Each number is 500 + 25 x the weight over its row's rms, rounded and kept within 0 to 999. Layers, rows and columns count from 0. Numbers have three digits each. The size before them is the row's rms in percent of the matrix's.

# up: layer 3 MLP up, 640x160, rms 0.106, rows 145-164, columns 120-159
# down: layer 3 MLP down (transposed), 640x160, rms 0.037, rows 145-164, columns 120-159
# gate: layer 3 MLP gate, 640x160, rms 0.106, rows 146-165, columns 120-159
up145 102:513506502512499518441527496506472512469487489518458464509499523547525544535512480454504498506422490518490494499460532520
down145 102:511510506493516466473503478508525460518486508490505480513482513512513512512480530505529476488480505550481528477496487505
gate146 107:471500522486497513538484540492516521472491509472511527510519524516493509473501475490436474502492511523506482482505493488
up146 104:476511489538479529426506478528482506520499473467486493496513521477486476533487514513533512520496532519520489519504537519
down146 103:523547493512466506466486466488519465533513480478504486499546508489499506475488506523514477486463529514507526538511495494
gate147 102:470481521507494454488467470522525492523536478499495495501507510474527515517472539493522514492525484525503497508496446539
up147 097:508516480498463493477541489531479479496493492512484500491463479493466507519497488449508524593514524496473492533479489512
down147 100:508492518528510546445522553508462491475473520528478525484517488518472496496532490472499494500464557509499483458484552494
gate148 102:470520475492549456544519530444510468449517456464482478483504472470531520494511484533519485503492531529502527516522483496
up148 106:496483541523471496508489486481476445458513557503529485511462528513509529491544480480518487477535521484501511495479540501
down148 104:462452509525538526517488443530483531532456491489504501489462509480470542556499496481494503523478447490488485520523523501
gate149 094:509479471517504505523499506473510550495512533484512484528474495532502461506526507534461475489522456516530486511482482489
up149 100:517489484496487496516524423503466489499477487532529551495531515486492493531555510475502522531526528515518499511513452495
down149 104:468522488540475499513498455481520525512497465522530513464557526493541485493509478541535494524524537513515502480476503500
gate150 093:473459515496490540550498522437507441527519472494525487487451489492538514514498507463503495503518452457462499512505498514
up150 094:497462489472553498510513529501521505494536503567478504524465536479526491520546520518524475514500465451523469459497494476
down150 097:531508492512504484509512512534499513491546456500448541461504507488506495484505511478521457472511458498481491447526528497
gate151 104:487532510516505515456581479521513488507484554501496545516468505503540480508473516533479505538475509481502533491493461505
up151 103:478571497489503507509504508474418524489535467484531484466523452516494539532482488483493525499495495470513531477471500498
down151 104:482490516458534508533452516485518521521418487515479520543517504532524512502544526487476506498507448489509483497508509522
gate152 099:530502477488482482491472520527514546502537438537474490503503528489517482499467490530466542538521478520505489512480497500
up152 099:466523508474505508491491497486461501530515520503472515475455490555484511490527487512479517526470493482504516502488523515
down152 097:456485513526550480512505492476508479465502514446534495545486498539522499520502485472532504528484497506489500487518469508
gate153 085:488485513499531504470512473517503514491488492509538485450493477505448518494514490491485506480467464527499468508496482486
up153 092:454479468476491466511514519507509502537504514466518499501512490526522469465514509534462480473501497511524442508504489532
down153 090:475464500526516502485504501480511535473488462541449528536517503515496514514510478500525466527479484466528474498505522454
gate154 100:520441490476492501486455503503483492477477462474514483481502501509560474491527538468478504539512520464469489459511491499
up154 095:517548497489537469507459490464539524551470480441464482494512553497477496470517476523499498480490486467498475500497544479
down154 097:490539473489496498508498512497476536548466482483518521475518561523480549489476505486498509472518521505527490507489480515
gate155 104:522463495519464510494539470433517490488540487492537575515517516526513526464562506503464472498525493516511530540492476481
up155 095:509505471524504483511491510516560469474450523508533505492493489506498490497477521453441531498484472455468474529477518497
down155 097:475502469493429517512501502544507462454497501497505507508528525497484505501522501488493489459541495499518498528512497498
gate156 110:488536492518489439455460502495492494458453472497512471503469484518511448487496535482455451556493476469502491511524512527
up156 100:474462514512525528450509480492532498500539511524455505495490520518452476500519519510541491518481503522509484513487513512
down156 102:512506517501503548539519500513519479487500495492499506516480472465524508524489524515485516473489525512512520533523461517
gate157 097:458496512482499482481470488509515453476493454466486437482468464470458500528514508485481512492498519524486477470502470535
up157 095:484502507472438487471513526500528503491510545489503514532501488475491528462446484522473479511532510514519476504456529495
down157 098:545516495509502530533486481463478534560509506498490497484471497472552516510520495502518534471460472544503506490503486467
gate158 101:499480479439511499466486484478567485519530484520471481496467474549504461479496498521483525528528526500519496481491473498
up158 104:508492504534512494512529459504460474517489535491567496508504534490460480537534488485513483491520496500500496486461433451
down158 101:503506524523506519500472466515545509492499531502510484524526472473529497489542496501501495493436502498488484487459464523
gate159 102:530475485520559495475471513524486495484518532480490484532494522501477507482463536488507503475464485513485502538490521485
up159 104:485500516497490498508482510490499456469506516532489506514484498487542496465497531510478516545465509486494536476508520499
down159 103:511484498523491513515483499491522424530513483529467520524487500491485495461504478462485465480460496510479510503514488483
gate160 103:519484510496512507542490494555516467471494497487502533507462508524520531548542475510491537455506512528460472497519483479
up160 096:528515559490466513470525532526489505466519506457448503509524482542480502457495479491548517491493457476496448519527544476
down160 098:476546514478488475430473485516500528475486479538519544477457515470461475507507505471482503490502499548494496532508446468
gate161 099:511475496477523505497481505452504481507517474536482477550490505495514485492454466503493495492485511472502496505476515520
up161 098:464504493482475528504463525521531531503464489499483463485515500510514514463514486523531531488506493485493483494501497516
down161 097:509517499484503509504543467514480481495486535478504469480503503474477464469495492522529521528487510521506507467526485504
gate162 106:506477465516482548496520501523530552471517496480493514516488527455517538509528526533512483473511517501535506520511519521
up162 104:527464463503508506497482506511503501507503503509449516503539511509514478480511493471494483463529514533496527458485513560
down162 105:500530487500511500497496497512523514520505474487507543506500476503485523468536496511482491507483501513466478485495531475
gate163 107:535476522469487548493523478490501470476497534468469519497448492484524498522511483464490496464506502506481510533502480501
up163 102:503507496497478588473547440511531509513485502478509468502509445475488531498553461451487522492450522502530534479482482509
down163 107:513477531496523503476510492497484511489497514524512499482486521492510506481480538515485496468486474510494487528472482488
gate164 106:535486514480512497494485456511504488494501494514477525506495475484499477495462451546494476479478477441488509505502483486
up164 092:492506496485493547468500534535486503468542485501485510466497488531470517453529531466521471505511568476529504482529534514
down164 098:522515489491513472473504442491500503481474468492520455517484474497500458511482483496505508479490528479484490508525457490
gate165 091:532530517524498509514501492459502536476496502517499504436521468439542489440483520472524455463486491498510492493492502498